Part of a small language model's weights: biases, a variant of SOAP for these matrices.
Each number is 50 + 10 x the weight over its row's rms, rounded and kept within 0 to 99. Layers, rows and columns count from 0. The size before them is the row's rms in percent of the matrix's.

# layer 10 attention value, 96x96, rms 0.068, rows 34-67, columns 0-95
119:64 30 62 53 37 37 54 33 59 35 42 62 50 50 66 52 51 40 66 41 45 56 69 38 64 65 52 49 53 37 34 66 32 55 42 44 58 48 44 45 42 54 59 38 47 59 40 35 56 77 58 43 43 36 41 52 55 62 62 67 68 52 47 54 63 52 52 51 46 39 55 35 46 57 64 52 56 61 39 47 57 43 47 59 64 52 42 47 47 53 47 53 39 50 59 55
129:43 60 45 63 46 40 49 52 40 45 62 42 39 61 63 51 42 48 39 27 48 53 29 39 61 41 62 73 50 47 52 47 48 44 38 40 52 39 45 31 53 64 51 49 48 75 63 58 53 48 42 43 60 39 33 54 46 58 47 60 51 42 65 60 48 54 47 38 60 48 48 64 51 44 61 51 59 71 55 60 62 61 48 42 44 69 46 38 48 54 41 34 47 42 69 62
120:50 63 59 33 62 58 54 43 50 54 51 48 51 35 52 36 68 55 66 53 48 66 56 70 63 56 44 44 60 48 62 33 60 44 50 63 60 37 61 47 62 58 38 52 49 47 47 43 37 66 67 45 34 33 45 54 51 46 54 84 43 61 50 50 50 43 53 61 56 51 57 62 43 48 45 40 39 67 56 46 43 42 44 26 48 50 61 51 46 31 61 57 49 49 49 47
138:41 42 59 15 56 44 47 59 41 37 68 46 42 48 58 60 67 43 67 41 55 54 54 38 45 47 39 39 42 45 52 58 47 47 48 43 42 53 52 49 50 48 62 39 57 52 67 58 51 42 36 54 45 48 29 73 33 61 54 40 41 42 58 56 54 46 44 51 55 39 62 45 42 67 46 44 48 47 52 62 60 40 58 31 53 42 45 41 52 48 37 53 74 32 41 53
136:40 52 50 43 43 49 45 40 63 44 34 42 53 62 43 55 55 50 62 54 38 41 53 46 53 46 55 43 56 29 54 56 43 65 73 60 62 47 43 60 51 55 57 51 78 35 46 52 49 49 70 64 57 40 47 68 53 38 55 34 33 52 62 48 52 50 46 44 39 49 39 40 57 44 33 47 49 62 48 59 43 47 39 47 47 44 42 29 43 53 46 32 66 38 68 69
122:35 39 41 47 61 38 51 42 56 45 61 64 59 63 63 50 44 61 34 62 27 41 62 53 46 56 34 45 50 51 53 53 35 51 48 41 50 44 57 24 52 37 38 55 47 40 50 57 49 42 44 62 44 57 59 53 41 47 60 41 62 51 38 58 55 43 43 65 39 42 37 53 40 35 43 39 67 41 76 63 52 56 47 43 49 54 41 43 53 46 59 56 40 52 27 70
125:49 61 59 42 45 40 40 45 37 49 54 20 53 46 53 38 45 38 59 52 54 65 29 61 35 27 51 59 35 51 43 49 51 37 40 43 62 61 58 40 52 54 72 56 60 49 52 42 52 34 63 52 38 56 41 37 68 38 59 47 48 44 45 55 67 48 51 52 44 49 46 38 55 36 46 54 31 52 40 57 52 52 51 47 45 69 54 50 64 48 37 47 52 50 34 67
129:64 38 39 48 47 43 59 32 57 43 51 47 52 37 50 39 42 20 57 69 45 56 55 46 41 56 55 42 47 41 49 34 45 49 43 50 39 51 76 54 55 71 40 62 38 59 39 55 58 61 48 49 54 55 50 40 34 42 50 32 55 48 54 43 48 67 42 37 54 44 59 52 51 49 41 44 34 45 63 41 45 64 44 65 55 49 33 42 54 61 63 55 42 29 46 66
131:34 45 58 47 31 54 56 55 42 67 62 43 49 40 45 62 46 50 55 47 44 49 60 63 46 58 41 31 29 49 41 59 50 47 49 65 42 43 42 54 36 47 52 46 53 65 42 64 46 33 50 23 51 55 63 72 38 33 65 50 50 45 45 45 44 57 53 50 61 41 49 53 34 56 38 58 57 60 46 51 43 67 45 46 44 61 47 44 48 62 57 74 34 51 51 70
127:49 49 31 68 48 33 57 48 40 56 40 59 47 42 52 61 51 59 58 44 59 62 45 56 30 59 35 57 52 40 45 72 60 58 51 41 29 50 57 55 66 58 41 33 45 46 59 31 55 52 57 50 42 47 47 59 56 51 58 54 35 52 48 75 43 40 33 66 62 46 62 48 59 45 38 43 59 55 55 48 47 61 60 73 47 46 57 62 58 54 52 48 48 51 39 30
121:48 66 53 69 59 35 48 41 39 44 41 35 57 48 29 26 49 34 57 42 51 29 57 45 35 50 40 57 46 62 61 60 48 63 74 52 38 44 44 45 53 42 55 51 52 40 38 61 44 36 56 45 52 54 40 49 35 41 56 48 46 59 63 51 60 64 39 63 50 60 48 62 62 75 51 51 53 44 60 59 47 46 67 54 46 45 58 43 37 39 43 60 50 57 58 56
133:49 52 49 48 72 24 40 64 45 46 48 72 72 34 39 44 39 63 64 50 51 41 52 53 39 34 53 45 41 46 54 49 62 71 41 47 47 43 38 40 32 48 42 58 42 44 55 42 44 47 63 52 63 67 50 49 51 43 34 69 47 50 63 51 37 68 48 43 52 56 36 56 39 41 43 47 39 68 52 45 50 42 45 56 51 56 51 49 55 60 42 45 53 49 30 59
122:40 45 37 44 33 49 45 52 72 58 46 33 58 34 57 57 50 48 55 48 62 71 60 34 46 36 43 50 14 54 73 43 49 54 63 53 55 56 30 39 68 50 47 51 42 41 43 41 47 51 45 65 57 63 48 51 55 59 60 45 53 50 41 43 49 50 38 43 47 52 44 38 61 42 46 47 55 69 55 47 48 48 55 37 31 55 47 50 44 44 43 67 40 53 45 58
119:72 53 29 49 46 44 63 58 63 57 49 49 37 61 39 52 69 49 54 54 57 31 36 50 49 51 35 45 59 45 63 59 48 68 33 52 62 38 44 52 61 39 49 38 44 63 49 65 41 50 63 44 50 43 69 62 48 49 59 40 49 44 40 67 47 45 46 55 51 40 63 42 48 50 74 45 33 61 34 50 48 65 45 41 38 60 51 70 50 39 57 50 53 58 57 54
114:32 56 69 41 33 43 66 47 61 58 32 66 41 50 47 40 43 35 60 55 49 50 53 67 42 41 52 57 45 49 49 66 68 29 61 49 30 53 55 29 51 57 57 62 59 51 60 45 58 50 30 36 48 51 57 57 44 47 51 45 52 52 35 54 50 59 52 51 55 50 56 67 39 30 60 46 43 44 79 58 61 48 53 36 54 51 62 53 50 43 50 52 48 40 48 51
126:59 45 56 44 31 52 53 61 39 67 49 27 50 75 46 69 51 53 60 69 48 62 44 55 43 60 55 47 61 44 52 42 56 40 48 50 46 41 53 49 48 47 28 33 62 41 44 46 60 61 46 39 42 38 52 43 44 61 60 63 64 38 55 55 43 49 48 59 30 67 53 66 55 74 50 49 45 53 38 61 47 61 50 51 56 44 36 34 42 43 36 45 53 57 53 43
126:47 57 54 38 39 50 51 57 65 57 36 44 45 49 48 54 33 46 46 56 40 39 36 33 61 26 39 45 50 59 62 51 41 42 37 67 51 41 54 60 35 28 45 49 54 68 67 55 60 47 65 59 48 74 38 51 62 49 49 55 46 48 47 51 69 54 39 63 43 36 56 54 37 46 47 57 53 53 49 50 50 54 74 46 57 41 37 34 46 51 53 58 56 48 72 45
118:62 37 39 43 63 64 44 67 40 34 37 44 45 54 50 53 44 43 33 58 70 44 38 51 54 50 40 57 37 51 59 59 47 43 54 57 53 80 53 65 45 48 58 50 44 39 62 49 28 41 51 34 53 44 37 61 44 60 50 53 51 47 51 66 61 49 49 37 43 47 59 53 35 49 71 45 49 50 60 29 48 47 56 61 55 55 47 43 42 30 46 40 54 46 50 72
126:60 63 46 46 51 58 51 53 65 49 59 46 38 64 58 35 59 57 47 44 37 44 55 56 41 69 34 40 44 48 42 55 59 30 50 44 49 47 31 39 64 60 52 56 56 43 57 46 44 36 34 36 50 63 44 60 68 54 32 51 70 59 30 37 63 61 40 49 52 39 59 47 40 51 49 63 38 59 44 58 43 52 41 40 54 24 49 57 49 56 57 35 51 42 46 40
133:51 56 63 60 50 57 60 47 45 60 64 63 59 32 38 48 48 46 31 42 55 46 34 39 50 55 41 39 53 47 56 61 57 44 40 39 52 56 58 47 63 41 70 46 37 44 59 55 58 38 73 46 60 53 57 46 51 52 35 67 53 54 54 33 46 41 50 54 51 41 38 53 64 56 50 47 57 72 55 39 47 42 52 44 56 62 26 34 39 42 52 33 67 49 36 67
120:63 56 51 48 58 46 37 63 45 47 60 37 47 60 30 29 51 36 48 64 44 72 51 51 49 57 68 53 43 45 44 51 57 52 54 56 57 47 30 59 38 47 53 63 58 49 49 53 52 40 40 61 22 45 57 72 52 39 50 42 48 48 50 38 36 60 36 52 67 54 43 46 58 57 57 28 38 72 62 50 49 52 40 58 51 51 37 50 36 54 58 41 49 47 55 34
118:46 50 52 58 59 53 56 31 63 30 61 56 52 64 43 47 44 27 64 39 52 47 39 58 55 70 46 51 57 38 61 65 42 48 60 71 41 74 54 58 55 42 53 34 44 49 43 42 56 40 41 42 45 55 44 43 39 54 53 56 44 62 60 45 34 53 51 52 47 59 58 60 59 37 60 58 53 70 33 63 65 41 59 57 49 47 56 51 62 67 53 49 59 53 40 69
113:44 50 29 55 60 38 64 55 55 53 48 38 38 37 60 58 50 28 51 56 41 69 51 73 55 63 48 62 52 49 58 49 46 58 43 41 63 48 33 46 39 65 71 46 44 51 36 55 50 42 42 46 56 61 44 50 36 53 62 54 42 55 35 45 58 70 59 41 43 56 31 40 37 67 38 57 54 70 49 58 42 62 51 44 49 36 43 48 44 33 54 39 51 53 54 47
127:51 65 54 30 61 43 55 59 32 56 40 61 60 63 59 51 58 35 48 33 59 59 47 42 42 65 58 47 56 33 62 52 13 34 26 44 42 51 55 54 48 62 45 54 39 39 36 59 46 62 52 60 43 46 61 58 45 52 49 44 53 30 40 47 45 48 51 47 56 51 55 45 48 41 50 56 50 53 48 53 61 60 52 51 54 60 73 37 62 54 45 49 43 65 53 61
132:50 63 45 48 44 51 45 67 54 56 68 53 32 51 56 50 54 51 53 47 39 62 43 49 52 40 47 52 52 41 40 54 52 58 62 60 39 48 55 50 61 53 51 46 33 46 44 43 43 56 60 49 57 44 70 47 41 61 51 58 42 44 56 45 62 62 36 39 38 55 45 63 57 39 60 22 63 16 24 55 41 64 58 39 51 39 53 40 49 64 49 51 36 63 52 62
135:52 47 47 39 75 51 48 39 51 52 41 42 45 54 41 53 28 68 44 52 58 67 48 40 53 57 41 55 43 21 50 60 46 55 34 52 38 33 51 51 56 54 48 45 53 50 37 65 50 58 46 47 44 60 46 52 52 29 47 50 56 44 46 49 49 54 62 37 39 45 54 77 62 45 48 69 59 41 46 49 72 52 44 48 64 54 61 55 42 33 65 63 45 66 50 40
118:56 58 51 32 44 52 59 50 53 39 47 56 47 32 37 43 48 42 36 64 59 49 41 39 41 42 41 65 58 48 33 51 46 44 46 53 35 63 59 50 54 33 47 38 72 46 52 62 53 65 33 41 56 56 55 62 46 48 67 51 44 58 60 53 44 53 34 38 21 52 42 49 48 49 57 42 33 53 36 45 41 42 56 61 37 50 71 53 59 60 53 71 52 44 54 61
129:52 37 59 54 46 50 59 50 55 55 58 62 26 36 44 49 30 46 41 61 67 52 48 53 36 58 44 44 71 44 48 46 48 49 63 46 47 62 33 55 71 51 37 41 69 46 52 31 44 49 52 52 35 58 34 46 41 57 52 48 53 29 61 64 56 69 45 46 65 32 41 56 42 56 61 65 56 58 45 58 57 47 31 47 43 37 47 35 51 54 45 53 51 51 53 42
131:40 47 44 45 69 27 69 49 36 77 58 49 42 45 51 46 54 49 49 55 42 48 60 61 53 55 66 64 75 40 61 43 55 37 56 69 41 48 58 40 42 61 50 51 55 60 65 41 59 60 47 66 37 45 47 63 65 50 57 38 60 48 50 47 45 49 62 41 43 59 61 43 71 48 56 60 54 47 28 46 44 43 58 46 50 47 39 54 41 47 56 46 36 47 49 68
124:34 62 50 64 49 36 46 54 56 26 68 53 62 53 47 50 51 52 60 59 67 48 46 70 53 52 49 43 44 52 36 47 56 45 48 35 55 41 67 53 50 51 52 36 60 44 52 33 33 49 53 65 66 44 52 62 60 42 60 47 33 58 21 43 53 40 48 54 52 52 42 61 26 59 57 77 59 54 48 45 52 50 59 48 50 34 50 38 42 51 48 60 50 59 50 62
092:48 49 35 64 49 53 51 64 50 70 64 50 63 51 35 54 41 56 42 37 62 40 38 36 50 40 52 49 45 75 57 49 71 69 27 46 45 57 43 45 47 44 57 58 39 52 57 57 47 44 68 43 60 63 47 40 55 59 35 65 54 54 49 40 46 39 57 60 62 58 40 63 48 53 57 62 54 43 78 35 53 60 60 56 43 60 39 52 58 47 56 47 47 43 46 46
081:57 59 50 46 43 49 55 32 31 60 30 29 68 37 52 44 32 57 52 50 47 45 46 44 56 36 57 62 51 57 38 54 49 67 49 58 42 45 66 55 41 37 44 62 55 39 45 54 63 62 59 56 51 44 52 38 57 49 52 61 48 52 49 55 50 57 48 64 53 31 42 46 66 31 39 47 55 51 43 46 48 62 67 79 52 51 77 60 50 57 52 58 44 60 52 48
078:53 41 46 48 50 35 37 45 42 46 38 39 44 63 56 54 53 45 66 40 56 59 43 44 39 38 53 79 38 53 55 56 38 36 48 52 51 73 59 45 68 55 61 49 47 36 47 43 50 44 44 58 61 61 48 38 49 70 53 40 51 50 61 66 69 53 42 48 48 73 41 57 65 41 57 63 46 41 43 59 51 59 71 60 41 49 53 33 57 55 38 61 49 44 46 60
078:43 47 42 29 58 46 36 24 43 65 49 45 57 62 42 60 39 38 41 24 63 52 54 47 47 65 58 34 48 47 57 77 54 48 43 55 46 63 54 51 54 57 64 48 57 36 54 57 50 52 49 51 45 39 37 54 57 32 53 39 51 44 57 38 41 42 47 43 33 39 63 52 56 51 50 46 39 35 32 74 60 53 49 52 46 48 49 35 46 49 58 45 59 40 41 41